{"num_hidden_layers": 8, "hidden_size": 320, "num_attention_heads": 8, "num_key_value_heads": 8, "head_dim": 64, "intermediate_size": 1600, "vocab_size": 21699, "hidden_act": "squared_relu", "norm": "rmsnorm", "norm_place": "pre", "norm_eps": 1e-06, "positions": "rope", "rope_theta": 14300.0, "rope_fraction": 1.0, "qk_norm": true, "attn_scale": 0.166, "bias": "none", "tie_word_embeddings": "early", "parallel_block": false, "extras": ["local attention windows", "paired heads", "shifted keys", "gated attention", "value embeddings", "hashed n-gram embeddings", "a smear gate", "an embedding shortcut", "capped logits"], "init": "normal", "init_std_qkv": 0.0227, "init_std_o": 0.0227, "init_std_up": 0.0227, "init_std_down": 0.0, "optimizer": "muon_variant", "learning_rate": 0.00773, "lr_mult_qkv": 0.5, "lr_mult_o": 3.0, "lr_mult_down": 1.5, "beta1": 0.93, "lr_head": 0.0086, "warmup_steps": 0, "schedule": "wsd", "decay_fraction": 0.646, "decay_shape": "linear", "final_lr_fraction": 0.05, "batch_tokens": [32768, 65536, 98304], "max_seq_len": 384, "doc_mask": true, "train_tokens": 564400000, "max_steps": 9615, "dataset": "wikipedia_en"}
Each number is 500 + 50 x the weight over the matrix's rms, rounded and kept within 0 to 999. Layers, rows and columns count from 0. Numbers have three digits each.

# down: layer 4 MLP down (transposed), 1600x320, rms 0.0407, rows 968-1010, columns 0-159
# up: layer 4 MLP up, 1600x320, rms 0.133, rows 969-1010, columns 0-159
down968:490478508464466473515499589536496449465475468360494513490409460443406631550502554405494464463528483467420490517519453499509412574568509543514483474518411485529558430410502529499563609552498510450575487487615585514436610459615578405509464514604541513491502600453508534513496566543532475432564528518499506553438408499605529496558444609532487487502514505641467539529501492552493495483558431540445401503530389516548457547564486453450496373525444504514497537499536438493465440505417455
up969:506445499397536454477517529523478457457495483578468507433469585573386543406427580465498449496561525510434478476551468500426523527549532480530563515538566460539585503557559546540433483505522533410455535510595562516472489522493542438411457467506471451501464522515519488628532512529537554452584474558592488529542471402519508591543490484536490499414499474472366525523529517532539484538546534412392566573443616505541550510547508518401410506499579469532492463500546452523431460482468507
down969:479524492518467526495479444521532523553489479387520534542547504432521489494430447470512437508475489499535522462476403477512461491387549546509444471477443385518587507580486490551489486583552654458544443403494460507506531506541488548530502449459464435493523422554501595471507598507470526494568454496507520559523454542543502489499490505418596529569443428600450535488456457446523510461554595503588591380514437535447491485544584417404623583506493407539439544452474539425542435423534566
up970:535491455515524495517531506576494558459508465519518575469404434489460483572517518513526423478455510503567453538474456531503540400520505460552524444541525535481536459539572540484490514480459457542585522550555563476503449554518470486683440606483541497494535517589449507503537505447486480535428546486475490463538550489483531432502478588560504400596499509528412562454513410545427411545514511500500494446568545548477544544478437439439512474497510510597484458526586545483551456480540484
down970:440488527583545402434529538503510516512496540520437517521519544477435521479636502471481521603565560494500462589387578601409470541454519459572447481439476469346449500460469492514498520421467451519451517568503441527483545379446515507564489510587492511648490448466561524488468496437509482500589562479445485418607469504544534556558452433474490620533500528478391569536508511523493450475538518531491504517606511461507595480583497459566374550496421507405533505407459487545487513558513506
up971:468439531498555475437496442449590513536456588481533513496588488462570527543511483490515466502558513426520496460424538479474518606468473546456484489486414475472593560486505531491381568532527493496562509446491549469529467432526497572484470506487473548492500523524542516539458455544463478477489508475479524490489492437525503515485547489427520409423516492510503499500482510544461531436462435496494532553541556518507487564504521535493489567475542492592407483469513570535528557461517634
down971:519492529492540404441428514494560507497474483438515433477519511492517504573512438467509533523613500506647459550519583471540496439547420571473605429483438494554449455458418520531476601523446444524497455499412489487506531598459450433428467513470410515462491560520516476572505452455523487478512379516492414614517501512495669412592474467497528529500529440509512536611574461478506454435432544529465564484431527505586497526470565456628457511512543465497450461525527457518502465502509479
up972:409541514479493498507461433440504527563480482530512532512441404505528442482508538478486540568466542466372487559548490575468566453475429515445543442451512443422539490467598411607546481449476478522456453546560473590438523444427484470477437470470489470436491574513565522551566527510514545469524416499477539433528563515564485533480470552521511434445419497523587439529526516484482424439495530412445510515487553474487396570504586413400564535506552552545499490508523484532523478537486560
down972:495473529499450566458559533434496549568540528425457486516444567431575543545584444518572561519527589572527468441458521373492509506496519490455471421485565418510444532467478569444535418614422566500434601549492546460450498548396515405491512548447536484552500494517537435514581510546458540580471630424525537553464431498512479408489452546585487487446483510485471501509411564531555467450475554429529506478554618466540487431496503529473469547506510518568444500554523535486440521561508542
up973:472469489425453589548561475511520551537506446563485567598516508528504493494528426530512571459570476468513392424487548517521533545561445504593498496574534482468453544505477499522406432498543485555529480551452499561455517489477502551486530450413487476585554484448561455522511576513522555590467545489421460581625561495369451533516544489483440434518453497499533501494597514453550602551530436433532509429635491456472510434472506471573437477523408607483422434427535506525435530521585459
down973:616535520490478444439458509460367536471534553564435517450465405590490462378552426484492494545618473517547469538444426488474530436468498483426493523472449569557547467561535480558543547460536539547506554506422526435447509562500445443481455465525468419546568468501558490426473491510478491471488523523454485510528386564451515469474524499527396435578526462452417457489513401560524548563530571430448508529389555496586426562550489510561491534581419418532535556489423603512519454465420593
up974:554510539514471507581467476456462510569575579441490448471488511466479383473539502549447429435482481464563483466465411482511523472488513486502413487519428385497474537452545517482540472486482562496585499457519579559489519509525523477524487544540410423526456430543495543438611428451442347539430569424587452525506476512472599422553511421504537515536581501518435603418539533627568631471505526463549496449476468395465485475596513468413556424491534574432498487510568410548549418568494458
down974:472551491490536446473472563501500539432488467475510438450582440437576571511516486539437526493540483494521510468553512469501496416556456602396527479495440441594479562551557494583477513488461521499531484523473566412505551557490437500484542451441446429538508445432475527514557367551450443613498492559540497441583423516502512460565394457569517498481564516430521533486597548519678512497440535541559499460604490408567513511570511513497397369477527580477454509551533488541595500491473487
up975:569487542471504496523549444573555579561497514518568476603454527489545471402555512495518574542468502528437643474426575617548486387509513503476435462598411441401501475398508556498477471499486451508627600605494533516426576411482475598447432520456485526514546384622447471528547524514511512465490419503414562586462485457496577508499510536547512471483395530522514547534521539476402536564474489471457463480499457561443489529413500479545456587422363438572602378495474519470497466493491558
down975:539484481484517523514495505548533497517493590521583504478518501574517438460420480453461491566552402506435511555474552525537468500482545492392461432572548520529563619517474509446518476496533542473511573673391540586528418598534528536495593468512542516485538517455503540417437534526521573521588566440543538511480597399522496572470569506480525520577516458531507482476455462474564500516414422507442492436487447452511450491534550475479509465491444544437523527404523499539445465553436463
up976:514511546438415520469399568415558599504487483560531559461530507485513489535490512412515502478495528515503463505477457568464503493494564607496483573470468499483559483575520435467506415553594478514504523518514492453547528404510514512453517410503543474458476512513495466468455458500472504472543444511535461521472525420501583517500481578498444430520530489477501464469565552472502507533463512485476493518502605490479568462526511571549501551521524506438558494507466483519514516469514471
down976:476429494499591490590607513559554356504557522391501495474522462550452479528406538425420451490507538487523438512503462501480482515514550546548486476486418524515506541459465420524499512529485534442564515576535507443415452567595466529519527459521509516580533524440514466505540486429575488515519464518657516488480478499532478529478545443533516495509501569493417509473443539514537522421486532497509473491559512501478411434545497418544471522529429558578486486594474480481570517458406530
up977:513484488524507508459475560610496457534448569463434424460560446509572472463486488537473489487473493583490498457520535487559568524515501451562500509464458457475457524473535477549504516509546520459465471502551482448486448451428471495534539492460462557462463481445415526478471539484435504447494434543475415576490568507512513496528512486530490486460588488527534529484476542382480472456454520539565504451501476458505541478522604515563570436512591456578575488499471542629495512496391390
down977:431509415457482500536581492481505494453499498522438436465589560477474519487433498567537570496454557408487549517495586492560465509475483472439562583476453549494520449532497485514492521553442536492467489461484438487430536492431524494534501473586451397535493453506444482487519402490477509440438420424527493506503539477570497517533481545465551504542552498470471544523475482447478545496564479624522492503544554535424454453473468488409450491494434586549499564456471539510554463509546521
up978:467442519556401441460496432482475527401500509573517469567463451518425508420422569479494454568502414512518504515483509485425532452511572436547530565480525448442499562509473482505509487624475457517382541525437500472526483427510452396498512385504530520432476520532525463502495568531472536493599533533517504497462405460514552486535550540486517426530459459515518475450499463582494493626510491439463421464514543559436564582540539444483475508457448535501518467465541384480455509564449474
down978:521550424475526499518558491514521489561464502488468567504535526503485465412495435507519473516562528491573602554600526478466539515519537559417505486506531512517492446487495504480502510515472519403571536458564434563503442445439527473582504533501536492563507592451448423589473585461540518457444359499562590506530553508503465504458457530511471474520557500525562494551424541494452421415499484580496554528357438483552483577511422515490541556546561464492447531413546498467422496519548511
up979:582514484480375520486507516528448551481483469485463556580559440490450472438474564509532457530535474548481402583477573382478503404512478523618543602492530534564485585527483462495422516566605484530503463580424509529558479427527461513587457579511464474490481446529559555495461489503579516500449458477546579461541527501498448543432473512497514545497454579557578607483648405453528547521464406560439571505514533524482523613403362458547496574486528448471463539449397456538458464556655541
down979:526426480474614533482454501455481544482550586517484519504511484447475525395510469458487421467530478466440495510513529470415507517555515540428599556557502500540486501478476521556490533617480522463513492477476555459547509555439493540521527597524495476462410501574529433473556389554557489498531478461473483520546433501531418526450498495486494537445571486476517551503411531451559528619511494556529466516445508487515439549383509511424434470580512469442463564463502492454473463482472422
up980:448513406467395496502473543498555434513495522581496515479534560496442521419484472487419546520525524412537558436510503609493511455475525506512490426492529524634581463455510548429515543455470534547568574577505517461549479575530562591561482605516519512512469553519576480461581559424550459535461489457557489482534506523599495531427458468557424435501366524482433515552433521491522480529484590495495444478473438448478536542491520494402513489400558484494536462513463339469548604499587583
down980:486473517409496557456433571468526536497480578406346502553463496541638628494624472485565506425546519482442433478461454389510525537586437515556470488520591509452467459483456506456496458496432555552492594527551527525534510443471506493501456511436497477506432547435483518551600566559506481521402488422485430478496590482534554316458489472633602490513527510474557493524492590491518457550410544462502482470494545469457528474515623459471543547525512539451482499483494427517469595485543538
up981:484384574515470572492460487452523441468584471460555558517486466481466545511525530554509544504548537577493496505476493543408488579489544450489558450494544500507463451546524566501406472539505508513580481521557397495563503515547485447559497523519450436431561561511488526497481555512498463549536456479551525547479574409516510523415441497450442536493426527543493518515555618463489493488506449528520494504495454482501505556592541485481506508524534510487456557535504487464547531542594518
down981:532546458562581482517584509619523521543547492523496470544525470513526538510516490482546499542446508494476508531586524526459488450536482479502467518505481528546524511498508497453456475452535481526534500459529605458530435525562524488532473488496464550469496487480490533543479534492433482519461489442559535435494522517461461479471439485561483554437554547502572492473450444438460446554451495488479373527536573485497498441474502490467528504466528529481517412470555512457509427484420550
up982:465496512506457440490513383596558558444537506465509509535516556542496520548545408539538470549520514546512517498509368451537496537414484487568541535471499530598498582546623541495606452491555469492381500489474623539488545524454435497502499454554490557517548416470434538525455524479404533545503503484463513498484452525560510469422492551495531505498475505445459557525535497505469505501444448408525452470561541681436515472470501452477569454533471424496408506474486576509402514541528509
down982:524466489565501535554522491491413406593597483477494478468466631513446528459516574491549510434513527486485528506520405525514511328585522490428530484555487563594469462535526520594561592478544550547490483511501419501489478388543459502449563632512475547568499525531509576406496524501526425521426496502447463530466510457533512521606551480509544529484485529569498482415457581542552501544502517470528552488419409550488508445540533594542522475498490489494555545490540502605545512376503482
up983:473466520496495562496429490424530543499526504433567496507557508452514479559562490548482448529531497530415548372458545428339480476561561487538555404520519480498515525496464458524548488512525463470518551518471507526427454648549504562428531466560497463464566567507535523516590525493438478503470558540531535528552498483587535457475577572571483455470514529409499505516547471443487541564448498477559492513492506535566498450512475530450528536448545545576439376512515532482478474505548562
down983:596539550447536440525524509590460469545522512480505486528462471460489546533601495490482590497372504411506475549446553511566531499494515458538508455480412606448606509503437518442571537508471417562601556476476493439496358515497425497452569530437487494533484530466472527441533513508520519460519453546436475391490461531475395536567521503537504519446527509511621536531427519480562552517407608465539512465483589496481466479439583564512547443489541477485508496383608614589452600446550437
up984:501454485367490472534491476494543500501463547462535629508522382485515467478595429495553466536630556491461472440458547446505443608588541475496522492430513472438540454494437496479508545550475464447428475426462503522473526458490591514450534495479530518556478542517483516430440514485486479504517413493602495523483557413525490490410519524519519537483458520434533472428535604619539633488514504499484473443454508453413547530524528443490569529512513582426554413537462542523534471546489523
down984:500513523530514564499513500486543492503563511517580466547506524459511557480430538491504432404527451441486544509511506459577531548404474512477484428469459559605440534539488502462493505531481475565585451528518449499535434613453525436493503526556429440435496576413494493577606440463482469475494528458473436466476397556556550350557461491350557394477479528562510616482498460577431399454506430484592443467430545520516531529514465527567487544560479412554527532510460483493437531490509447
up985:523545479474496593573582571576523548468517495541460533460481557548460577478561463559477515374503481569504536504569435481413438475393478479433498477483451454480573478555475408455497551444462481514555522520573440550458522473561415496578526491541554516532480463537440515555413527524576529538488458641479565478530605432576526557536457452501496517545511513510460457464562432498557457490449472464475478465469516519447562611457489532482486550493521451519533527463436469445512462534553462
down985:530486576489568449495496505522494492462507514460562510398499493454478468499458484471464609425480489417545441495521526530584473438494424593439479412430521597522556417438593451463514544483546545499490564454437464501573451541494430545480438416554477453530519518541555540479510517487505468440509554521509431514480485496560491515486453419501548427498467422540410527535436515526546516489476424459477461616560437506517480527409548488465566515483470522395494489561475580458541527553546510
up986:504505521446469433547524566458482505528579518444523506539529542438438464489589451406449456512564537505527567428455554539486508452466472343609503475540509526555526500502457533455447428421554471411549460492513426470375581426478456502501480500564528400494557586511559506560478532612491523427476491491457502448400594465503499563497573506580426484521514535520343531447476479543468498439608425527403429497499575436501613509552603486471542450477529574490598496566521492549409576496415466
down986:530519522469506555500457470535510468528520526583470488591526465478529484521524574470529543567556387412560501529549500401448559555477491434520501453537562501563508445539484548535547555501415564458436510466502515439477457567568575603550511529458488547385535435531576528596365366478479473611485514525541518401550522649518494510540445378576510480435509504565530526550546478553494436615522481463527420474533583622566439411514460451604515433477520493497575480482391463473492495518529502
up987:470497579498493444502515519492506450507534524427482520599508483453555495587436452571609474462426511371534469514491555524548506432468559432438540539466470528488496487559565468506458491477517536437443525526465533607467526429492479464512512493453535577553478509561395510429515582541619477517568529462474428474435527567573491547496567454491541511404486521481603488557478526507444451512500432479455431469484481543643488567445549519508514340548529450465429462551432506585486557530483531
down987:474512505561485475577539532546549490618492540552527477504433549516375555513520491488481510507556398500515537504532516486425454479506489476455502517512451528467571486469541462549415560510458461490404419532582503604450621455539592407457570539533570556465471574582476529574572499474537415557534506481490465575488537499518505455427548574453468451527500472368530523498432476481519571511513529433567495441506398505401555572510467533513500426422474569496465520531528477469558528552571522
up988:494470512401457476404482424492460428491515522533512489527492585475526468515491414496561508501565555464532516429542432536494543444430448516527518456479541480578532489468503538529535591497499408579449494426422539601508530462478510519459546453407443542476420538459542512497418511547460472394402482504449526508485447488580479537470490444539553512589598538573493567588500591584488552511511569444506522461565482504575483550540477529681478494487516531513479569506565441463429502495494529
down988:566457434525585516432535480544489481562461605506476514550497433469580548500600548451522524539528531447480493429501574431513508522476564537462438473442545491516580470414540518533530496492524476534548487558496571490527563488361535553490474513423503528452564520464516503523450467493473479527487509465498409628447430485549461486540541515403420524492435518490471495482449449471473401499527509495476396548462459590492515455504584487573486515509380455457436409532524586402490449432461492
up989:540493485456540562471523596527524445458510403469577400509570503469429519493479468551531397453510570456455501427560436429474473453478593511624514497544439497517455565530494521458498484463538453473442525504580545419535457491449550470536529457505487495513482454422525486528560493476514415531454452600427473620506565458506492527482470512475546497436487445452499422442566545540481571465483489441461528486434496450426486457522522491531515422581431467507506528597442566515584468405487526
down989:457537530481467460419492471520558536411566529389469415562563487554599564498513553431541546504447585534548441602495629445498440539552515460483552402533563489598511476408538430517527425447501470497493451499527486508480559532526493530447582541543562459521414451463537499502456420469471546514606457551543436511616539567460585518535461487515556487491592476538512668507541498456423523459542514604532435461435510423559555501437501541421470517503481432540548458506580456418529505622461463
up990:507478520551488516545453497516484480545551477544572478410501528504510532529587500481467404529535530507475526446532544598460528406448539479504536450518475463509570532473488469467460500458415409474539509554513513405487520451545458629522527538442514500510473586435495570557521554563471458558498493477531493458558514492470525502514447521565497494495466519520571498473527536448512458392540513424480629434492511553502398526433387519554512451506546444527569491455569507551483535543529565
down990:523467449473476533484588516483512541473435448495460552578504480498584508466544463496531513621618514536510489437480576565438440447479501460546498405513599579539480551440446517422493525527582484471535433570435469491545404509502432428494511547433430493497379463530426495501537574447436449476551473440541396528485563522489480557565497610527610512454618488506459443543478485396445509582563479498580477465433556543504533426450508499518489452562513450545500478452495501538580506636460461
up991:473457515609503570523392512446548477492498514542498450479498521480420538521489483518547553513517468516465454475457471569432516571474552537507423449492528520539404595506507413564584550559563519459519573506439468515466483595546558567499493555554542489486428416593494495485506545543453425528536470512445505497620479493445366468477491442462516498571501584607570539600530501422522461545486590529509473524523533433568486509531563548532466488529555537585522554480602482538400559509490500
down991:495504524447508423427583564533413529461468538468383472482519497518503419471588485506361472515546566462509492545479576470469493555542470427463566505549489451568502541450545514478477513509520406533485416557565485518506483520516481464529472552471439499473591556507552534562481561451459536482572473522510486542524492523514565563565424557555576451461501442452494447435493558558501657430468489493429537509540545527452463468519442549506418516480502498502472474519553472493528528518398463
up992:506501448530496496592593515565528479445449556427519474580489450452422431610508434389341473476388567546446474546479505522480534475513550496513462366427488566529427489553485531447448543496555483477466537464427466455509567454531450412567457456356602538540438484634483530538493528554520473523471477463435510486568521461375456534487525476561490605568507501514423489571416539581510558562630570536479532448356471575573500495421540498556507483469488532563433509477543538492486478497497492
down992:506475576612571377434368525409450533496517515578475427469548478460510508565496498487374450509502504622478523547512579534499435472503513465466474583541476459459534480489469560502500479470654520431510508469489464483453424523548477454500433494461452628490508391592527475585558496452606442521549561544465505471507420531528436410505569484446511555574520546568458401427479466625522543615520455510429465492427449568510516516468497502560456601514534524442399401570584559428515409482458411
up993:382358537398426488559528511474526451490494442496473608566497520533468484523522454399540493499486528464532598465502516521552501558428478524614524452457441491588473419603459490551486478511492447527435504481593524471441462523472532517493533462423465589503523507499451514453528442491440565465575514540479561471526559530479522466563561549470484503535502482486429613469553498468539458501542579525504514512526545494516496522535391432467453392553547474495527490533477543515496451477472431
down993:509551522440514505460438457640458504600573486485534530573524504556542470522565449533566586481523626493530417529487564508494551515350507516497509606539392562485485519433574547535476465463481535456571464415523458503482571441449571570520509469525522573514570560575498458467461584470540415534580488520583535472522486500635439540533468508532415570470509516596449599530581559520510561583437484563548428402549499459507504544522504532516483450474471546472477489552565479529389491480559506
up994:477508550443565510480457483504506570489528452536435513556555426536451546480491428472467459449400439505460452486528519537506482509534394536522516448466558537466418552519574422569510551545457527469549527478527481550476549475393507502544390516426592450486445477544501512417526577480478532481420531562519560388550487547494487557510515514452610489441601599508485485510477400559594456409561448435473548422428544636431537558531476559474450436469446416460488572382524515518533454481453470
down994:441380500579511620506437544517566548496602524456478535499499548556539506457530481613536486427492444446509495573486539465545529492519523503559489479507488515531419454502467505544402537597443474456480568560545413413488554497510453471544454620477449486472520523496501366480566461524534532537533534512459586498485442510388516455478522414507586447510422585450452575405444588478499509550552548549526552615475489466531443472493529539423489547565476404511442525508430396508485567533502469
up995:488559419532405527358539582412397484496525449507484493568556471569512453567390561522561490466517509511504511468475440485479451530538479553539518396516515513539467478452593440485511510412575524459464494554506626471518487451566475451519489438446495538521552467597512486556470625426550521471422482534556551438543526520534546520470452503615504490478526614535564496510644511547516509556533483466477451495464383560509618455469453551562409478419477506568485443560413493438519470548580507
down995:420494490539533417642427421490474374474556508507479420533426536488544406539525488597567505531478526493556453501435497527556512482523526563450470558536508476482481523510517513521457422570481514502546536542592509540561493438538491491518490561455535450445462541532469496466535446473565583465476489489423593438425547518547546508468514446516491517523533536568504486425421525521488500502490469510510516503622488558520591465516554482318540525410502410483459488499520559496521599476589512
up996:466464489465476464579486475492479477533585588547471487475476533474465507538500477359512513517502494542543480501515561531524444502519458491465546515479554572570489500461571530523522468556598540511437522557402531421436444479493416437525590431427456482481521491514433543526502528458487494487497461568399428508554406614541463430421406427459546474520456572538421534499394578346555464492504436523550459513479546476493466496481520534454495402601558495453533393542450513490501521532445481
down996:476513487462509547468381552599438541523586482467481480514456505574474504452430524533522531397481545533541522520466572534483559477558526435502578526431484539501514484512491532516563431496531424493491507533505520531480479549536493483572534592546430464479432472546513473426437412444442478529393493409509488536537571395497457418495413466535471456580467576362457501458531439443474554473527431392462464393507562490515558591466479588493514508419434530391593516485466583458537434551449517
up997:500493440435351482442519634511543500466439534457504502410482520538442544490490398425366557565464512489469551518545499447515444463552447433376537496476518609575366470555476519509549442505412521499488520477505515427525508498592470557509580488422462446496491483471474508434361483387538546503487497445578493487447486468609510436509471479406404600550601378491421432474506350521492426485455574456495469567507495498535488458455504550542529533468509537430486494406549549470568544485561475
down997:558457530472606571448473515495457492500485478530566422470504458523542510640495481388487553497521487513555519576509557516465428550446505496480508516488571465533416597360544476492552521554506549450522487458522495536523479473551467469557610455457473508543433485485510559496400589482491571498501510474558471545458471502483501597487523494461391602526483430502530542490453375462527455514506482521477513491386550503495542510596535467631556446552456488431499454566477533422530514511472471
up998:538445386547516557405591440526523524400518565474557538558532535515474513594424458542446494528546501458558561453524549469517624441391513526582456517396530588483452502583508437480421491540439505472527555503453580455520516529582407513497404549557572457507362535543550562508480483457461506514505519568499452400434567529510476350526520531517466560563301499561498509509474605537568446474490439469378428428470537498470471499409493595506433576479538533554543533599494582481515475603593480
down998:368447582496506536587570481542449474497557509474545471454438614491507480519606430449431478512486434514520581412518595619470483486481508497479371531434500542548533506440502525527496482586408473481457511511509567508530455489408505477521454569487530498537598406524435531532384618514534506533391456495437547507553532466446567444543471514506481421519516475455564434517504379488487467503565453553501459470468565465416465474450500529499419489586476474483478470637540543568500507511622478
up999:502460565533439492487484473511497430495450558573408552442420563515492522548533469527598544447469561482571573425600433522569508435497481463468532511471452502562484556528494482560544551445533470523474492446463497552458570458584516524501480578462449501421498502500408429494419512512564422503445517483570499494420495544597391598516511501572531412450477493465500500449476547482533555508500600471459434471546606448416489478508513568585520578466508562476532520423515513550485483525574348
down999:458561469566547501459502516513504583515571527519471508438524492536474490535585429516539546431532581516547452434432488513563508374494546525645511574530486505468426483491527517489513476434473499501449578449489489457505516516529499551475439420408439475500487495587578524451491528531456467495568516533573519512536429503444439487526458515451471433499442526468569531480529438464504409523482506444492427467517439512441467547290477439502478548567460415542483428475507519486509485476592392
up1000:515509523433482521504579457467538443546418663529452489520408492531484444473445550495450552526614405410589470509590503453646595472502507445521485472470469485546464578499524557460493513502552482564533494459600443531550523447520495458557504551507489494520521566533560503550532508481538451418547538525462507498530398568411505509540545487468520542545475529507532561601574559497465501543581523628532428385441545499509538620457467457432511511503429440499538543524484526560470487439545553
down1000:428418571467484528470445538520613567448457568528553540511509515499486541528389474476540431457509544477502523458440527521457572502458429429515483518442437476511474520547379493523487462448410533482484550473454548486592519513481483558441518521580409555496578515400444490431512396498520466547530435531455544450522457498513437476467473497624524608513581551410531501475445457452504500549476548410429396511476454542462518477448442538622522532426453460628511501516513532443453559509408462
up1001:489461530523552519500538550417522468482501439436510497512465498574438492529571472540571488466554518493531494544517473460500357615567501494329578428424498550499490552581406525462588477407543582562501545513526559517514477485540632499502509563444524487436482561391547492414446544665460455512411526398520414437531444489525538431531467529461645521432543579372437544441472438525477476474556582469562538545402534449477502514562500561444416500412512452538579472508473569491459493385550510
down1001:489485451507483498561469502504448621473570518523469620464423518522522432530434507552598479504543546422496526458492519645440534388376507495546478495513496530522465504529608457538575461535513542478466571508501494492476493435505498428534450508553470403552535492575549472560635474466539502490577497561488562523491502496539539514477467479481515495524548518489574592483594625512484495509461543496439500605432631507456538551474546497559579547487472467409423535452515524524504542418484520
up1002:466529535538473492495467589547489549454474528457513531487464543548542421486559477512517531502494517545419529509587507457447471440481488497470506472474415541499539502529587651510431522503499432514458567623573500613544475435471549568515469531551481461561467497499522537482580443501597500558482504457480449566418464554379550466593516431573558480521573530559462560541424467496565492507473469527466468551529466531385494521476537568538496503504497520483498397520529447565492445470519519
down1002:550533392451535460460499515481535504515551548402451513470481445487548528480577473510347463461469465524438478458475635525498402499435524636490444464521493394538521496492419556454538362509499433443497496551564510507484514452464549428528408476471447511471524499487486452565605500498433481443462494460542453428545523477556485454458572440516528485477517606489580503467491490414506502427522506501415554558592510493523503577405519532501487593523503464566535482440435434420492592521383478
up1003:460578454504532399475504513420398511449476553519543500525503483461439509538476461434478534544513508487433526495411543557506467533497513488486517503577410585488517463573639437467543490559432458422428546512485554494493504533497565437434524426514505594487447513430458373492465509551465480477430663459519406445486455493468578480461594533474459411478526533531401530599570437482480474540571424453563444438524497463498478476416377467566599561484471501398523410428500544516499521510540523
down1003:588511434506490537490407548472520466551532537501554435568496562499520574509511508513455501486474478551540375551500498425523392534523491535523556500458510563480549482502507530471554543430521501526477526521480474460512468598465474502484351411519541552516510522555537451519427551556467537599468492560522590502478524434454510538465492447475557485489535582564499255471477545494494472505459401589512581530408626439446441467566512491526558549533477438522507425422502537485467486513502592
up1004:467567501564379519525485412560528518503578497488526573521545456497583501538509529552549582416547469516473473520496563466526505538506513523508511511633531459549504449481560513500544521486488479523513455581542448479550558561453562480515453483508492430520467469584548507526576453459481475532471570518536526565524417444433503551373570531489445597512587573534558430580482416503470421507523480557470463485531510562484570445474498564547550438495484548440493404554554555454503496508526481
down1004:532531493431559402530470576466397523531444554476515550427532407554487427503452562462551537494488473450562554491380400451446478387487530552472466489487481481475465548425372542457535515520609544526468500545533437461520531492548505477436552428445492559482424436419483547497429482498501554540498402424442490516490524541524467507527428506616474488551423410559522511481541532529373458491482546439614487524616588523473439586427456434479604596398418427444491450588535554486500473546485483
up1005:524481564555479455501483501543598515515532504545602521452522466498438464580544460516537540521409486582453476473409459544488506463554472419484636506566426455576441473525398512451481409431516481589462474509479392454522489541522440536544539471536472514464462507475392401533514506511474558435499572593418484591497547497462456502607540566473492514434486531435539336508614590367486552511547415487496554453498502569511464606552588544462483480511447441441436520488543512535503477528553495
down1005:453397469509501443559437481492483491505430448466625513452506458556458514440491513515524528422557501431493562553437491553613551584508420493468615460533545525558515476457578440447539465481565486483476554559438444449490550474432444482531578571458425506480512419497418492427412367454419532493569434525439521571493494459544592520428541456454516473488511494434479503491549508468556486524533592511548490532558523408479586452430476529390511374520410552487510454521482464427473481491561485
up1006:483477543466500479508553408580452504564477476456498451546661523431626478518641392480419440468435554436556405493537515446515479437527600477467529485409475549450559438438465486539397445512609533565399513441570520522450483504535490461545453486546438409498473639475533459485462450623550422513433531363560363518448504540559534546476522500510511392588523525463491555540584513428390519522427408501516507434528540546532585529501632481567440470462402510574452500506527549571584464555441518
down1006:511459580432510488384436563496540469410535453559574568463442591618440470448554496587481588504514430453510433542550500533551445563499514534388432504560512394447448497454512546447400411465519561527498564515501518570554431433437535557433444379533556513470449484460540491495562453533538494504427494572508449505558528490459435436354401520435424483526454636464567602520489512468601427458517543531481465541513445483469450527446375457467504584531558590433537474496440424541467484563533436
up1007:515504549447514449534538391435445526517470493475554494488507577549450515538547484420470568451502514451430453434502534481449480587515475483521514524448496510514378477514512410461506449562509494502411464528471538551481526517423572399575558627564482422545511412611564525473453474574550410469503404426477490474424433480458440577427490497552544547556586497535510492441536520526536461583543515467511505403499516481481467500569466505467463498554478494482494502467470521494455491492480493
down1007:544552547449458489539546485564517481582496520465589546506469454470449565476512482467536508593504490525468471500471549410548429494449472501464535568476552525503510482574379512501493490515500471481513545540492452508489477536547480547496514493491466461468496526497448564467481505515416503469560576435455471465481506523461526508503457506502536507531437472602545551482467529532524496493385555540506554504494574476488533496401507484488474410434490421536536524531502516563495444527512441
up1008:469507447610526513514507580485537504468548550438480497491377488498563502519530428496514512521569499394494514530400552577577537487479460531515453536476438589500421545473457534530526513507546484473570498437525450535394596490517483649518487501532524423462499519479466506535450508494586466543449447426486481578535514538470477488493581402497329522562533570454525418478505544463431506489607505477442402415486482410423512501496534516479548575512499534507447464403448566547537511489560466
down1008:464504561450432517513494488412464559429499431461461441531433531538607474576468625507482528546420433553481473503482515528497475364469571447448502432479553452589402434432417401492589526502445542487516509472611437458459555447478484563433672504470552568470444538506462478497455503550528506413439462488495500555492461546381448467433507435553538441603546443425476586483499504475477564581514423476609516513556465428503536472519534496474391544431468554445493568500550528460475450360500504
up1009:434530517429505579480468521519583460549535387515507524413468486431445484483551466482526475454466532476534499443476504487588428507434542458464504564500509552440583513489521469480559443455502520495514463562515569479520481493456400515443486494503454506532511591409553522464445529463572382427416474504457504543513486475495462544434514568521410555527493485554574434452529488438476494543470522546500516529514525477476525478543551499416601517441418557470491492467513531483483518487432471
down1009:524545535502463484519480493549493468428396478481576479565506502523448386569448557558600509447479606506462498457474454517511501448506473388539480448531551408493483515470534542522498424585518551528377575429499484514509527545527536469544469467547442496461516546445492500476511448448504524576487524510480503439631465515521452527541489567531542467460555485508532464424523469493483614568443607472481433497552476497433521506532505474591447496525497525487496452424522396492544521442525509
up1010:519471548502488479458592506474447512596508559604476459529472450463384505578406555463536452420554469472470510385470564555551500452531503544495528556519505451500429556520549455520564579603503490441491576508591536543514490516551446623532564503453447398419506382522492479487585562444549375474517546465490399534448490437523549501507504394472533481539536470446361517526515586515459479471560613426444565554471484523521520510419446545492529424466512532382550590587505473569493533579528418
down1010:528535499444470555479505498578482434524473505574553556564531492519502442494484482473584443496529394488503434573598541541541543531462569448421530556549417412463505465494471518553450562553583341574507515447438465423450527539557547450519575496541468473573503547491574565528522485446475377613555614559439449557500518528518496582517459513527480584493460511515516582528488545562493503432516546566505469518614488448465521546485490516418508448484549440433511488528505444458539529518474515